python train.py --head_dim=64 --norm="rmsnorm" --positions="rope" --init="uniform" --init_std_qkv=0.0235 --init_std_o=0.0 --beta1=0.95 --weight_decay=0.13 --warmup_steps=448 --decay_fraction=0.706 --decay_shape="linear" --dataset="wikipedia_en"
Each number is 128 + 24 x the weight over its row's rms, rounded and kept within 0 to 255. Layers, rows and columns count from 0. The size above them is the row's rms in percent of the matrix's.

# layer 11 MLP down (transposed), 1920x384, rms 0.0489, rows 1653-1688, columns 0-95
size [102 103 104 107  98 109  90 100 103  98 111 113  98  91 112  96 100  97  99 104  95  98  96 103  98 114 101 103 101  98  32  97 109 106  99  98]
[[159 141 115 116 110 116 150 105 129 134  88 100 132 118 107 146  84 157 137 159 147 111 133 124 168  68 168  93 111 135 110 164 110 115  85 126 114  92  80 127 121 158  92 112 117 139 119 114  74  82  65 137 116 120 133 131 138  94 159 137 123  77 165 152 121  82 143 143 135 143 119  89 146 176 160 102 114 138 115 147 140 147 147  85  96 131 136 147 165 137 143  83 169 128 103 146]
 [129 141 124 134 100  99 100 160 161 130 106 105 131 144 151 111 127 171 135 128 153 116 104 148 106 138 111 158 135  85 127 152  82 130 144 141  82  96  83 146 112 121 137 152 176 125 113 119 114  93 190 114 128 122  87  97 143  89  93  97 171  84 132 137 107 115 161 138 116 139 126 144 124 131 121 148 115 140 142  91 126  92 140 111 165 173 150  80  89 166 127 138 121 154 169 113]
 [ 93 102 153 129 150 116 133 125 136 163  98 120 168 149  78 168 106 140  92 138  79 121  99 109 153 143 182 167 132 121 168 123 141 151 128 138 113 115 133 165 136 106 152 134 151 165 162 134 120 116 135 129 179 181 104  96 116 148 167 115  94 157 173 127 127 127 122 112 127 136 153 106 159 130 144 108 136 102 129 127  72 101 112 130 128 110 110 107 103 113 146 150 170 119 154  63]
 [140 160 116 116 128 133 114 137 150 147 111 110 137 113 127 166 129 122  70 166 115 147 150 120 131 138 122 118 171 142 132 157 107 137 128  85 103 168  95 118 124 166 119  87 142 170 128 125 170 145 114 183  89 109 149 155 103  94 166 142  98 145 122 128  72  99 172 181 119 130 128  97 122 132 104 107 111 137 114 145  85 127 145 130 176 110  73 154 143 142  81 111 147 113 145 148]
 [115  79 141 132 108 147 114 120  90 103 159 173 121 127 119  80 120 145 118 142 155 113 140 115 112 150 129 121 100 128 110 139 108 170 128 130 161 150 109 155 186 100 125 137  93 131 127 131 147 114 172 149 129 160 128 145 132 171 135 113 147 129 157 107 161 172 106 133 134 109 147 150 129 132 124 114 139 109 102 101 153 126 151 142 133 135 150 152 143 161 102 154 172  92 114  96]
 [144 154  99 143 126 107 114 108 152 129 111  98 138 121 110 132 145 160 139 116 129 125 110 103 108 128 133 119 145 108 112 101  74  90 120 101 127  80 142 104 133 130 105 170 148 147  92 136 132 162 158 103  98  90 140 138  88 142 139 157  98 128 144 136 162 133 115 139 132  88 115  98 146 124 128 165 101  96 140 165 159 175  94 140  93 107 161 157 123 114 111 131 146 106 122 105]
 [143 136 120 125 103 125 131 147  87 140 106 126 133 127 132 123 141 118 107 113 101 130 115 146 101 121 141 129 120 144 117 157 154 133  93 110 158 158 129 160 131  76 115 139 122 124 104 105 109  81 132 172 132 159 136 119 116 103 142 140 152 141 158 130 190 138 118 123 103 104  76 136 165 131 126  98 165  54 123  99 172 108 136 150 157 189 103 156 136 173 111 139  89 120 137 119]
 [119 104 112 144 146 164  94 125 117 115 168 153 149 155 154  85 115 136 107 132  75 123  99 122 110 135  90 148 115 113  98 156 154 140 122 140 153 129 163 116 131 133 152 161 149 156  83 137 114 140 168 142 167 146 122 123 104 122  92 136 166 118  97 118 121 149 130 181 123 111 136 109 190  97 110 138 140 105 132 104  88 109  91 133 132 121 182 125 109  82 114  93 133 133 138  96]
 [141 142 144 174 143 153 125 120 164  91  96 138 135 125 136 123 145 107 134 145 109 124 121 100 113 132 135 120  83  92 181 149 158 169 137 114 145 148 133 111 113 141 123 147 125 119 150 108 125  79 142 109 118 144  98 112 137 101 148 153  91 170 120 116 147 125 132  87 115 148 141 124 151 153 155 146 141 136 145 155 164 136 155 129 106 111 167 158 161 141 135 120 117 107 146 114]
 [141 132 134 101 125  94 145 100 133 116 129 107 112 105 111 108 106 175 112 161  80  77  89 107 134 170 146 132 139 160 143 119 120 130 150 111 124  91 132  97 142 126 128 115 140 176 113 117 163 139 132 123 150 110 154 139 136 156 178  72 135 141 148 153 136 137 156 151 145 120 135 115  85  74 195 146 180  92 125 151 130 121 110  54 128 149 125 135  96 100 122 122 158 143  99 107]
 [122 128 170 163 129 114 108 116 145 109 156 148 118 152 143 132  86  92 142 143 141 151 120  89 133  92 145 125 146 126 158 113  89  96  87 145 122 132 114 122  98  99 127 120 177 142 100  93 137 136 145 132 172 121 141 101  82 121 162  95 147 102 130 181 137  89  77 111 130 116 129 143 106 112 157  70  73  80 107 102 123 111  94 124 141 130 114 114 118 116 132 142 161 142 106 157]
 [121 147 154 123 151  96 111 134 110 153 183 160 113 152 166 100 122 143 131 111 118 106  77 149 178 119  93 120 129 116 115 111 107  99 129 147  99 127 147 160  69 135 134 120 117 110 132 124 131 136 217 130 147 137 123 142 149 180 137 145 185 176  67 110 123 144 102 135 109 130 124 139  64 146 145 179 143 143 134 124 118 116 140 112 108 107 149 142 106  98 126 145  85 144 164 107]
 [176 172 149 134  79  80 122 117 161 123  57  91  95  70  84 164 143 152 125 117 146  98 135 136 117 140 134 164 146 105 159 152 158  89 131 102 137 130 110 136 133 123 154 122 112 139 154 148 137 151 118 136 116 135 125 178  88 113 141  85 148  94 112 121 116 129 136 134 148 116  88 152 103 119  99 120 135 179 142 138 147 126 132  95 172 111 148 142 166  86 128 104 143 144 179 128]
 [152  85 149 114 132 105 106 136 102 152 119 144 112 138 163 108  73 105 123 136 113 134 158 136  95 143  83 128 105 126 120 126 117 120 148 161 122 123 111 128 136 138 127 135 173 128 127 135 126 154 137 131 129 140 112 175 132 159 131 114 125 170 125  98 120 106 107 138 169  72 141  97  65 133  77 115 100 128 112 114 133 169 141 147 152 139 116 109 107 141 174 119 134 154 143 152]
 [134 106 139 121 161 101 154 165 143 138 127  95 148 163 109 104  88 145  98 119 155 132 117 115 140 121 161 138 120  86 121 167 135 126  83 106  77 140 133 114 136 114 181 110 125 142 112  93 132 126 181 135  94  72 149 130  97 138 135 104 114 103 133 113 122 145 132 130 139 160 114 133 142  77 127 160 151  90 124 127 133 119 130 138 133 136 142 103 175 124 111 117 115  76  83  83]
 [109  97 134 135 134 129 118 122 158 140 151 129  96 141 154  69 113 160 125 145 123 117 117 151 120 126 118  95 196 118 118 132 144 122 127 128  97 167 140 149 117 113 156 132  91 122 141 147 147 144 140  95 143 133 126 150 117 155 193 151 123 136 132 129 133 153 185 157 128 132 128  68 134 147 118  98 103 174 131 151  39  93 148 115 125 133 135 130 101 128  47 138 122 137 134  93]
 [111 140 149 136  95 108 164 115  78 164 137 152 138 125 139 136 154 145 103 127 129 114 134 152  81 132 143 127 152 113 137 110 134 138 137 154 126 105 143 126 158  82 130 145 107 165 130 112 127 141 175 101 162 133  94 119 100 117 100 127 160 172 162 156 118 123 145 109 189 105 109 145 110 109 150 143 162  63 141 113  86 135  80 147 117 152 114 125 130 144 104 133 136 170 141 172]
 [135 155 141 158 115  65 113 116  92  98 115  91  98  97 116 170 120 105 125  98 111 121  97  91 134  90 131 138 116 112 169 116  85 123 141 125 122 136 118 147 140 139 107 113 122 140 153 117 135  74 140 158 126 101 148 157 129 131 132 152  81 130 117 124 156 167 140 125 108 183 112 118 147 141 123 124 144  84 135 150 183 128 135  98  80 153 122 117 108 121 115 114 168 116 150 137]
 [133 112 123  93 172 114 118 129 128 145 172 130 155 142 182 117 175 128 101 125 105 111 122  93 161 113 122 121 119 159 126 139 146 114 164  87 131 179 146 145 149 164 105 118 126  69 143 107 108 121 171 149 148 152 147 146 172 129 170 119 141 139  83 160 125 161 139 136 126 161 150 171 138 159 122 120 170 135 131  95 121 150  85 125 130 115 119 136 104 130  93 134 141 159 202  97]
 [154 132 104 187 138 103 129 120 116 166  96 100 112 121 135 116 113 105 174  86  94  94 180 149 156  90 128 137 129 122 161 112 141 180 136 114 164 139 118 123 102 105 124 131 114 131 169 124 128 137 137  92 113 113 158 124 112 133 141  99 120 137 101 104 157  92 122 117 132 136 156 128 149 163 151 139 136 104 168 147 124  87  84 125 134 111 131 182 119 122 139 110  98 152 111 108]
 [128 138 153 122 125 120 135 148 159 124  98  92 132 117 106  83 112 154 136  83 132 109 135 108 118 100 168  92 116 124 103 132  99 170  92 118  90 135 110  85  94 161 115 128 117  83 152 153 123 110  75 134 111 140 140 126  86 124 149 105 141 106 141 150 111 106 136 149 163 118 101 136  93 121 121 133 108 124 171 167 128 123 141 116 145 108 145  88 117 128 146 142 151 120  73  91]
 [126 134 116 159 155 136 120 169 170 101 142 109 100 161 183  93 136 138  75  91 134  95  78 136 116 116  95 118  79  99 178 129  95 114 102 175 124  90 129 115 141 126 137 151 154 122 149 134 142 112 144 114 117 175 102 115  94 108 117 136 140 100 131 117 168  88 121 134 151 157 124 120 128 140 153 123  72 138 132 116 150 137 106 109 109 119 112 106 122 153  92 129 127  94 147  99]
 [105 108 168 111 175 188 128 119 118 166 164 140 144 115 163 149 139 150 142 151 102 100 141 126 116 121 141 119  74  96 117 130  79 142  90 103 188 139 106 153 133 138 159 150 109 101 104  98 106 151 128  97 106 152  96 118 155 115 159 150 137 165 144 138 143 117 111  96 124 124 107 134 134  98 113 106  78 143 139 127 121 105 154 126 136 130 103 151  80 159 107 140 104 123 115 134]
 [154 133 112 142 113 105 129 142  84 137  64 138 132 142  95 153 145 147 153 138 118  94 141 110  88 149 110 138 125 147 120 145 109 124 132 138  88 150 129 153 126 147 140 116 110 170 163 124 125 134 106  81  98 146 121 107 101  86 152 145 115 150 152  95 121 115  95 114 149 141 128 140 131 111 134 159 100 118 159 170 126 186  70 157 165 116 100 159 123 109  92 150  96 131 126 104]
 [112 150 108  66  93 147 116 131 102 122 173 134 134 133 132 109 109 118 134 148 127  56 153 113 136  99 144 104 107 100 138 105 168 145 109  94 123 128 125 156 108 106 143 107 178 136 110  88 143 126 104 109 114 131 125 119  95 121 138 122 146 119 160 119 172 140 104 155 128 177  97 101 134 135 142 130 130 126 112  97 162 104 120  84 143 122 102 139 163 134 149  93 167 165  68 168]
 [ 96  96 161 125 133 118 125 100 161 167 129 111 108 146  84 140 139 175 125  77 165 158  88 104 124 160 150 140  70 110 143 136 122 159 106 171 163 106 107 138 134 116 127 113 124 138 166 147 134 191 118 130 189 161 105 100 110 131 103  95 130 141 113 120 136 154 134 137 109 157 112 110 146 100 123  93 115 124 153 151 120 131 174 119 142 111 126 128 139 174 119 129 115 117  74 151]
 [131 126 112 115 139 137 148 144 100 135 148 144 139 130 148 154  76 160  78 131 151 134  87 133 129 100 103 102 104 106 138 162 123 104 117 122 134 123 144 125 129 104 173 153 126 106  95 122 107 161 132 112 111 181 132  95 125  83 136 152 135 166 136 104 128 150 110 135 117 125 128  91 129 166 118 124 100 129 149 164 132 159 130 147 154 153  97 137  94 155  89 101 126 131 141 133]
 [122 163 151 148 116 107 153 106 119 137  78 141 134 108 138 140 154 160  84 144 141 133 177 124 130 150 111 119 172 111 146  72 124 122 178 143 110 144 130 123 165 144 137 101  94 154 178 117 124  94 127 127 112 155 115 109 123 128 147  74 113 127 115 140 134 140 142 140 131 137 105  89 106 128 156 138 104  99 138 159 109 122 140 141 127 105 122 125  93 152 113 109 108  96 160 117]
 [142 131 123 168 163 101 132 179 168 107 124 135 105 127 148 100 154 147 121 105 110 112 121 128 177 139 137 124 152  89 161 108 137  98 129 130 111 134 105 105 129 124 133  98 105  97 101 119 109 139 166 129 146  99 112 142 138 102 159 147 119 119  95 158 107 132 146 138 168 107 115 138 138 112 128 152 178 116 114 118 127 115 158  67 132 128 141 106 183 149 123 122 117 107 138 150]
 [142 124 180 183 160  88 117 135 123 132 114 129 141 145 125 130 122  96 136 145 142 150 144 162 152 106 121 157 141 153 144  88 100 176 125 132 110  88 125 121 118 100 110 145 134 161 122 107 129 102 136 122 129 144 114 112 178 115 116 116 133 115 125 122 145 135 155 174 107 153 173  98 129 139 144 168  96 162 124 106 132 152 118 172 122 108 146 102 122 102 142 156 136 188 158  88]
 [106 152 171  95  86  99 161 135 134 104 122  18 119 128 112 128 140 142 133 100 142 111 150  97 127 129  92 154 131 117 113  93 122 130  89  69 105 129 145 114 163 131 119 161 121 187 118 128  96 183 166 120 137 116 145 124 122 125 146 145 109 130 144  97 115  65 116 146 111 127 109  82 112 112 144 151 159 156 141 155 128  91 106 133  89  71  70 126 130  93 134  97  83 136 125 108]
 [ 89 127 131 109 144  94  91 113 112 123 119 163  99 133 156 119 143 143 200 128 125 141 111 146 124 133  89  96 111 150 133 138 142 131  99 164 146 111 122 133 103 117 160 117 107  93 116 132  75 140 139 133 118 115 132 173 146 145 173 124 148  87 137 126 119 116 143 112  96 113 106  93 110 142 157 113 137 136 109 134 163 117 166 147 113 102 107 149 125 116 156 157 101 162 158 126]
 [119 168  93 156 144 119 161 169 165 137 118 171 146 137  87 174 133 153 125 144  90 165 120 147  98 149 124 129 112 143  94 132 141 137  87  92 147 112 142 108  97 113 117  83 110 118 137 107 146 136  92 102 143 108 119 128 126 146 136  96 142  97 151 140 117 128 105 128 153  89 133 135 113 159 125 136 108 108 118 140 152 139  80 121 171 115 100  88 101 155 112 173 154  96 124  80]
 [127  98 121 121 156 136 124 123 122  96 152 156 159 131 117 123 115  85 111 119 138 147 153 150 117 125  97 126 143 186 100 110 140 124  85  97 132 145 131 136 129 112 120 159 135 117 111  99 121 109  92 129 146 118 115  99 111 117 108 143  97 172 128 127 100 140 141 167 108 123 164 134 142  92  93  80 102 137 130 111 107  98 111 111  96  96 127  82 104  47 120 111  99 130  85 141]
 [136 101 115 130  94 153 119  89 115 126 117 140 102  72 113 125  86 121 135 177 101 106  99 127 118 138 168 127 141 171 110 121 160 130 165 118 140 164 150 102  99 100 101 167 106 105 139 102 165 148 115 100 170 168 103 132 132 115  89 107 172 133 114 131 147 127 116 147 115  94 153 139 134  89 146 166 118 154 140 151 126 145  93 129 129 134 114  93 118 122 152 125 155 128 136 136]
 [121 145 118 138 127 130 120 151 154 138 167 106 118 113 125  85 183 144 152 143 145 115  90 136 132 137  76 127 124 167 148 159  93 110 105 155 102 133  79 111 145 134 119 155 178 166 128 120 127 148  84 151 156 110 140 173 165 159 132  82 140 116  89 168 133 129 182 104 141 121 117 152 126 145 136 108 122 139 128 126 135 148 155 111  94 138 132 126 163 108  94 125 143 128 128 127]]
# layer 11 MLP up, 1920x384, rms 0.0532, rows 1654-1689, columns 0-95
size [103 104 105  98 108  89 102 104  98 109 116 100  89 105 103 100  98  97 105  98  99  98 104  97 111  98 102 101  96  36  95 111 106  96  95  97]
[[137 130 122 119 153 145  80 160  54 131 148 102 123 148 138 139 110 125 131 115 119 113  96 132 133 176 103 141 100 101  95 104 126 143  85 131  86 132 108 167 154 130 178 177 116 108  78 103 112 120 134 158 121 110 116 117 149  81  89 100 133 111 140 139 112 175 111 126 108 147 120 145 127 145 148 111 132 152 109 138 138 121 149 163 168 147 129 155 150 163 111 107  85 105 143 134]
 [118  91 126 127 130 129 118  93 148  76 170 122 110 156 132 123 143 143 152 164 108 149 154 119 158 141 110 155 130 111 103 123 131 113 177 129 104 118 142 173 147 178 137 117 140 148 110 133 121 125 114 134 139 113 141 127 119 152 100 112 153 131 138 169 170 169 138 147 106 112  98 141 172 143  98 132 149 123 167 157 160 109 151 122 118 134 109 121 118 137  75  88 127 105 122 115]
 [100 162 129 135 101 138 132 120 130 119 136  96 130 113 156 122  97 106  98 111 151 108 194 130 143 135 124 157 139 131 151 148 130 111 154 121 142 128 108 119 154 107 161 142 117 172  93 117 129 190 126 116 117 134 145 174 134 148 133 127 105 120 129 112  96 142 120 126 121 146 105 144 113 147 169 151 142  98  89 136 123 134 127 169 160 189 114 130 145 116 103 179  95 150 114 129]
 [123 113 139 101 128 174 138 112 161 132 102 159 132 158 124 134 147 107 111 175 155 149 150 119 126 114 153 144 129  79  99 146 141 150 152 142 132 127 150 151 164 165 130 157 145 122 110 161 138 126 150 124 117 137 101 129  97 128  66 138 139 139 108 141  97 114 137 128 116 137 168 174 119 107 145 105 135 188 135 116 155 131 146 137 142 128 115 108 118 146  80 130 126  91 178 128]
 [117 120 134 101 140 162 135  96 106 121 152  94 105 132 139 124 129 134 117 100 117 137 119 129 117 118 120 136 126 165 155 152 153 123 124  90 171 116 140 133  79 154 156 132  87 102 155 148 132 134 139 147 124 131  89 162 107 161 113 127 133 127 115 147  95 131 118 142 170 105 136 126 183 155 159 144 134 128 134 130 137 184 173 120 150 137 155 172 175 174 122  84 126 128 129 159]
 [158 120 132 119 133 109 138 131 124 144 108  93 125 107 130 116 123 100 136 148 145 180 143 138 140 117 144  66 121 143 144 154 124 146  94 131 102 153 112 159 123 120 137 119 126 171 162 128 143 108 134 127 111 129 159  93 119 129 162 133 115 141  94 196 157 116 118 124 138 128 128 122 148 147 151 137 121 130 121 155 136  92 120 106 194 131  94 120 131 130 149 118 132 134 158 117]
 [126 148 134 119 133 141 139 119 135 142  98 101 110  85 131 127 134 110 140 120 141  99 112 153 136 138  92 129 116 136 110  89 148  84 111 153 126 161 145 164 110 113  82 148 131 131 140 125 164 128 152 193 143 139 131 114 127 134  95 120 162 189 121 191 126 132 111 146 124 112 125 120 135 187 136  71 164 140 130 120 121 134 186 148 153 106 125 123 139 110 153 147 120 121 180 148]
 [147 105 109 141 122 117 123 119 149 126 127 121 118  86 128 129 150 129 130 130 100 124 117 122 105 144 146 134  92 121 144 143 114 138  89 124 119 148 141 111 129 113 147 155 173  79 101  83 124  78 151 138  97 123 106 114 126 100  80 109 146  99 142 123  85 127 115 140  96 139 111 158 129 156  92 139 146 104 122  89 147 105 124 126 140 174 159 177 125 145 154 123 119 113 147 157]
 [141 108 121 112 108 146 140  78 103 105 117 141 129 161 125 123 122 111 128 154 161 113 117 130 106 187 167 115 106 129 102  83 147 134 145 154 119 103 162 155 134  99 157 152 160 157 111 109 130 173 107 115 120 145 121 139 102 126 159 106 164 191 149 130  91 127 100 130 166  97 141  97 142  87 129  95 129 114 141 110 151  87 142 152  88 172 170 145 169 135  74 178 120 164 133 170]
 [122 146 106 136 110 124 135 125 125 115 102 140 120 160 181 148 148 146 116 129 121 121 139  89 174 114 125 120 142 123 149  86 163 107 143 149 136 149 131 137  65 145 131 117 104 111 144 131 130 128 127 109 101 124 100 149  63 124 138 132 165 106 122 105 122 113 127 117  98 161 123 170  98  92 117  87 115 102  98 122 107 161 164 104 132 121 112 133 111 121 133 153 103 120 181 131]
 [128 169  99 135 119 122 119 164 122 123 147 149 106 141 122 127 150  98 112 104 152 122 136  71 161 102  96 144 123 129 126 148 117 132 135 153 121 115 166 153 118  97 113 124  82 151 102 101 135 108 148 130 124 137 146 113  82  95 115 126 119 158 133 108 148 104  78 132 132 122 145 135 114 145 171 127 117 117  95 135 165 124 122 132 128 146 148 157 163 143 103 115 124 104 120 105]
 [136  98  82 131 209 168 106 123 119  93 145 162 131 134 171 138 133 106 136 133 146 130 165 110 128 109 102 141 140  85 104 116 117 122 151 119 116 105  90 143 150 149 106 116 151 112 114 165 168  86 141 128 135 137 153 125  81 124 126 108 166 144 123 120  69 152 145 125 134 103 107 126 179 176 100 117 120 147 126 142 125 138 109 132 140 104 135 125 160 123  96 164 123 156 170 155]
 [128 108 120 133  77  84 152 156 100 113 105 111 120 131 159 115 118 135  94 140 141 156 141 119 128 136 116 128 133 150  89 130 110 118 158 151 155 152 119 138 123 139 114 155 125 123 163  84 146 159 125 124 114 142 160 115 120 157 162 108 126 119 108 128 101 120 110 124 112 149  97 121 124 155 116  42 118 102 122 124 133 140 131 147 119 153 121 114 140 120 134 165 131 127 130 146]
 [127 119 124 119 146 118 118  77 122 106 164 182  99 127 144 138 141 157 142 114 140 126 153  75 178 168 132 120 149 130 137 144 107 148 117 126 119 132 126 181 148 104 136 130 101 113  94  73 124 151 110 137 140 151  77 168 144  71  99 106 113 146 149 111 135 102 137  79 108 163  91 180 151 108 164 147 109 156 100 169 138 135 130 167 141 132 136 119 102 148  87 102  86 102 136 139]
 [103 152 120 114 101 141 126 123 100 103 120 122 156  96 114 133 159 135 159 145 133 132 167 109 133 182 161 152  99 139 103 140 113 113 175 163 144 123 141 183 124 117 107 130 115 136 148 132 111 156  42 115 134 113 145 103  90 173 153  91 132 147 144 163 133 146 124 123 117 136 133 155  96 135 127 119 118 144  96 117 132 122 150  93 156 118 106 133 105 114 113 122 127  67 112 138]
 [128 105 112 106 155 142 120 118 133 114 130 169 122 172 131 113 124 141 100 115 143 159 130 109 135 112 136 155 103  97 127 125 143 160 177 100 128 146 107  75 150 119  92 135 101 170 109  91 106 140 114 142  99 131 163 142  98 136 110  99 136 144 126 118 169 127 101 120 143 108 129 148 143 125 132 120 133  95 123 131 152 106 132 120 138 123 116 141 150 153 162 114 133 101 147 135]
 [142 160  85  86 108 132  58 133 114 128 125 141 113 176 122 124 112 111 125 117 183 167 126 128 134 139 106 154 121 110 155 144 123 112 129 112  62 145 117 112 126  84 120 127 132 124  97 123 144  90 145 126 134 105 202 135 102 103  95 104 135 128 125 145 121 126 126 155 128 125 102 109 105 186 144 134 146 113  83 122 120 109 144 133 160 131 114 151 102  87 124 128 133 165 135 113]
 [145 144 126  92 103 153 126  99 144 147 116 119 123  87 164 136 151  99 165 163 177 132 144 117 109 150 151 179 115 151 118 113 154 134 140 122 138 138  97 129 132 113 173  97 122 105 121 115 158 140 100 156 105 132 163  97 133  87 140 117 135 142  92 141 118 152 141  97 118 134 125 118  97 138 174 118 169  97 100 139 144 122 107 107 128 155 140 157 173 119 108 145 117 144 170 123]
 [122  77 134 128 143 115 128 100  73 115 122 125 135 168 124 132 109 179 132 127 117 111 125  77 115 163 113 102 162 112 146 111 130 129 163 108 165 137 107 118  96 162 100 143 136 106 118 109 124 141 134 107 113 138 122 107 131 131 131  96 138 158 158 112 141 166 141 110 105 112 116 145 110 156 147  98 118 154 147 185 152 103 113 116 141  86 135 146 130 105 165 124 107  94  71 172]
 [146 104 124  86 173 157  97 122 149 116 120 179 168 143  89 117 112 118 163 114 123 134 124 123 158 143 146 106  97 177 122 104 117 124 137 106 130 111 122 157  76 137 142 135 139 139 114 115 106 141 117 162 148  65 144 133 108 184 147  96 156 140 109 130 135 124 145 142 126 141 108 117  76 117 164 109 122 126 128 126 123 130 129 124 119 112 130 107 130 101 116 118 134 151 126  89]
 [122 120 103 132 116 113 155 123 113 132  95 121 112 116 137 112 185  83  97  89 141 182 156 139 127 126 140 142 103 162 145 146 123 162 132 125 145 115 124 117 128 111 104 183 124 165 107 104 163 174 140 125 117  99 132 131 101 163 119  77 126  97 193 131 101 101 124 103 138 133 105 130 118 154 149 141 174 147 137 143  96 144 137 120  96 133 130 154 111  92 116  90 106 154 118 132]
 [ 74 162 110 106 118 155 101 131 116 115 128 143 130 129 136 128 157 117 114 166 143 145 163 131 157 129 126 148 123 104 111  79 176 131 132  91 137 112 125  97  93 122 144 111 132 135 103 119 143 144 155 121 134 111 140 115 118 127  44 132 149 123  93  86 120 181 146 162  87 105  93 142 135 128 141 122 138 146  77 112 154 142 109 150 119 100 108 155 132 116 109 117 128 136 132 131]
 [109 117 128 127 132 131 112 107 111 144 138 125 115 163 150  83 115 110 159 108 142 151 105  98 122 136 139 141 116 107 153 145 114 122 100  89 127 121 151 168 157  86  98 115 100 121  98 179  96  99 111 126 146  56 122 143 155 158 163 125 117 158  93 115 157  79 115 149 103 119 107 108 125 168  82 120 141 129 148 147 119 142 130 156 163 152 130 167 130 106 101 130 129 105 127 130]
 [103 155 140 102 130 130 102 116 116 112 109 125 129 105 151 114 111  67 156 173 165 197 156 128 146 118  91 135 144 109 131 121 162 129 137 131 116 144 131 115 115 117  91 106 146 151  99 113 146 116 130 127  86 112 155 147  83 101 112 114 157 104  82 114  73 135 132 112  74 140 119 136 109 105 121 101 145 134  99 132 140 119 108 101 147  98 160 189 155 136 124 136 100 131 144 134]
 [133 105 129  93 146 117  96 160 135  90 136 145 145 135 148 102 115 115 139 140 168 178 108 107  99 134 180 102 153  96  91 103 116 116 145 140 127 117  98 125 171 155 149 133 160 161 134 129 103 124  87 135  93 140  71 113 135 118 127 121  97 176 123 119 155 133  90 127 122 123 144 149  99 108 169 146 112 101 101 161 140 151 117 121 105 140 130 158 120 107 105 119 125  94 143 120]
 [127 134 128 123 144 117 130 106 130 107 117 121 117 150 151 126 120 134 116 137 172 150 134 164 131 113 133 127 127 120 134 128 111  93 144  97 111 138 133 119 107 104 131 118 130 126 114 135 107 114  77 140 128 124  99  86 104 105 180 102 146 163  69 126 162 118 144 141  97 116 159 139  98 104  95  99 106 138 128 143 113 149 161 156 106 106 147 148 136 166  65 156 123 120 143 149]
 [101 120 121 116 114 105 137 144 144 103 126 133 133 155 115 132  98 145 129 119 142  97 120 152 126 121 180 155 119 109 129 141 119 164 155  81 129 133 120 173 113 141 125 147 142 105 137 129 103  74 103 189  97 160 121 163 127 189 162 100 147 132 116 119 111 121 173 130 120 136 135 119 129 167 133 111 147 106 119 146 155 163 128 166 165 115 107 125 178 124 151 111  93 136 157 131]
 [100 126 133 129 130 118 106 138 154  54 103 117 124 120 143 123 124 116 105 132 142 136 157 111 150 113 139 158 130 133 118 159 141 129  73 107  98  92 135 141 116 115 118 113 128 153 115 100 152 117 130 160 142 122 136  77 100 115 112 115 114 118  76 115 119 137 102 172 150 113 144 155 126 130 133  94 108 120  98 134 106 101 101 157 154 162 143 153 117 113 204 153 115 145 173 170]
 [126 127 142 103 136 127 114 103 116 123 100  97 123 151 163 127 129  94 131 104 162 150  95 115 130 110 125 134  81 147 129 108 127 152 137 110 137 162 136 113 123 138 126 182 118  93 125 100 139 130  96 128 110 121 121 168 114 118 102 114 159 123 117 112 126 150 109 159 170 128 104 122 177 127 126  98 155 145  99 135 140  94 159 155 142 136 185 198 132 140 141 160 133  99 124 135]
 [102 146 115 110 156 138 118 115 129 130 149 160  87  99 128 124 153 157 124 141 148 169 135 130 110 150 148 143 105 128 147 111 141 105 127  76 152 101 134 167 107 162 151 156 149 131  86 107 130 127  99 175  95 127 108 102  92 130 122  92 141 144 113 102 132 163 106 123 129 102  77 173 127 186 139 110 120 153  90 158 148 147 168 126 116 114 113 153 173 134 124 133 115 117 170 121]
 [ 89 128 129 127 120 149 130  90 134 121 118 167 152 174 189 101 125 121 100  94 125 130 132 122 159 152 159 123 139 158 145 152 141 155 122 125 145 181 182 134 119 123 122 139 147 119  94 164  98 114 161 137 126  99 151 119 145 166 117 110 144 125 122 149 132 139 119  99 131 126 130 165 126 113 132 119 164 194 103 144 152 135 162 133 130 121 116 118 150 117 137 110 100 107 103 140]
 [117 177 132  93 138 133 114 129 169 128 139 168  84 107 135 109 157 141 114 173  99 147 163  95 125 189 147 161  76 126 133 145 194 124 132 118 116  72 103 155 121  80 135 115 144 117 119  88 148 130  59 143 105 118 118 109  82 107 111 146 145 151 128  96 127 108 128 115 133 130 125 131 121 170 158 128 128 124 123 127 135 123 128 137 171 131 155 127 127 159  87 152 136 132 128 108]
 [123 124 122 133 117 152 108 102 145  78 123 125 142 104 113 142 120 156 120 140 120 162 160 129 169 133 152 167 120 122 143  86 150  60 137 105 133 147 176 143 117  89 125 126 173 116 142  69  92 158 125 111 142 111 119 124  80  92 150 118 141 116  80  99  98 118 114 137 125  89 129 161 126 131 135  88 113 137 113 159 157 163 105 140 138 112 131 158 109  91 129 148  86  84 116 160]
 [120 133 132 132 111 142 135 109 116  80 160 145  76 147 133 133 136 144 145 151 139 133 133  85  77 165 153 149 128 103  97 147 172 128 127 101 110 140 126 114 160 180 162 153  91  96  98  86 136  94 130 105 140 156 160 115 133 148 121 124 135 166 140 106 125 182 102 161 183 120 118 152 120 132 152 136 165 151 109 160 125 127 137 143 148  98 160  92 111 187 182 127 120 102 141  67]
 [164  97  93  96 128 119 120  81 114 118 119 125 134 139 122 150 155 115 132 126 148 183 102 161 164 163 189 157 115 144 156 103 124 155 120  98 151  89  92 140 157 125 118 111 137 143 113  99 132 118 145 105 123 110 176 139 129 124 132  81 158 186 124 123 135 150 103 115 122 136  63 153 150 171 124  88 142 135 110 132 111 157 131 109 127 113 110  97 157 125 120 148 137 121 127 117]
 [100 121  95 131 113 173 128 147 134 112  87 136 137 129 106 109 138 147 110 105 119 139 130 118 126 110 137  99 125 132 115 128 152 123 139 162 141 139 133 155 120 167 188 140 139 132 112 113 111 125 106 140  94 125 148  72  89 167 115 124  88 121 167 122 158 101 104  91 107 136 128 127 133 133 133 118 157 141 125 119  99 153 120 175 146  94 148 140 146 155 112  94 113 151 123 137]]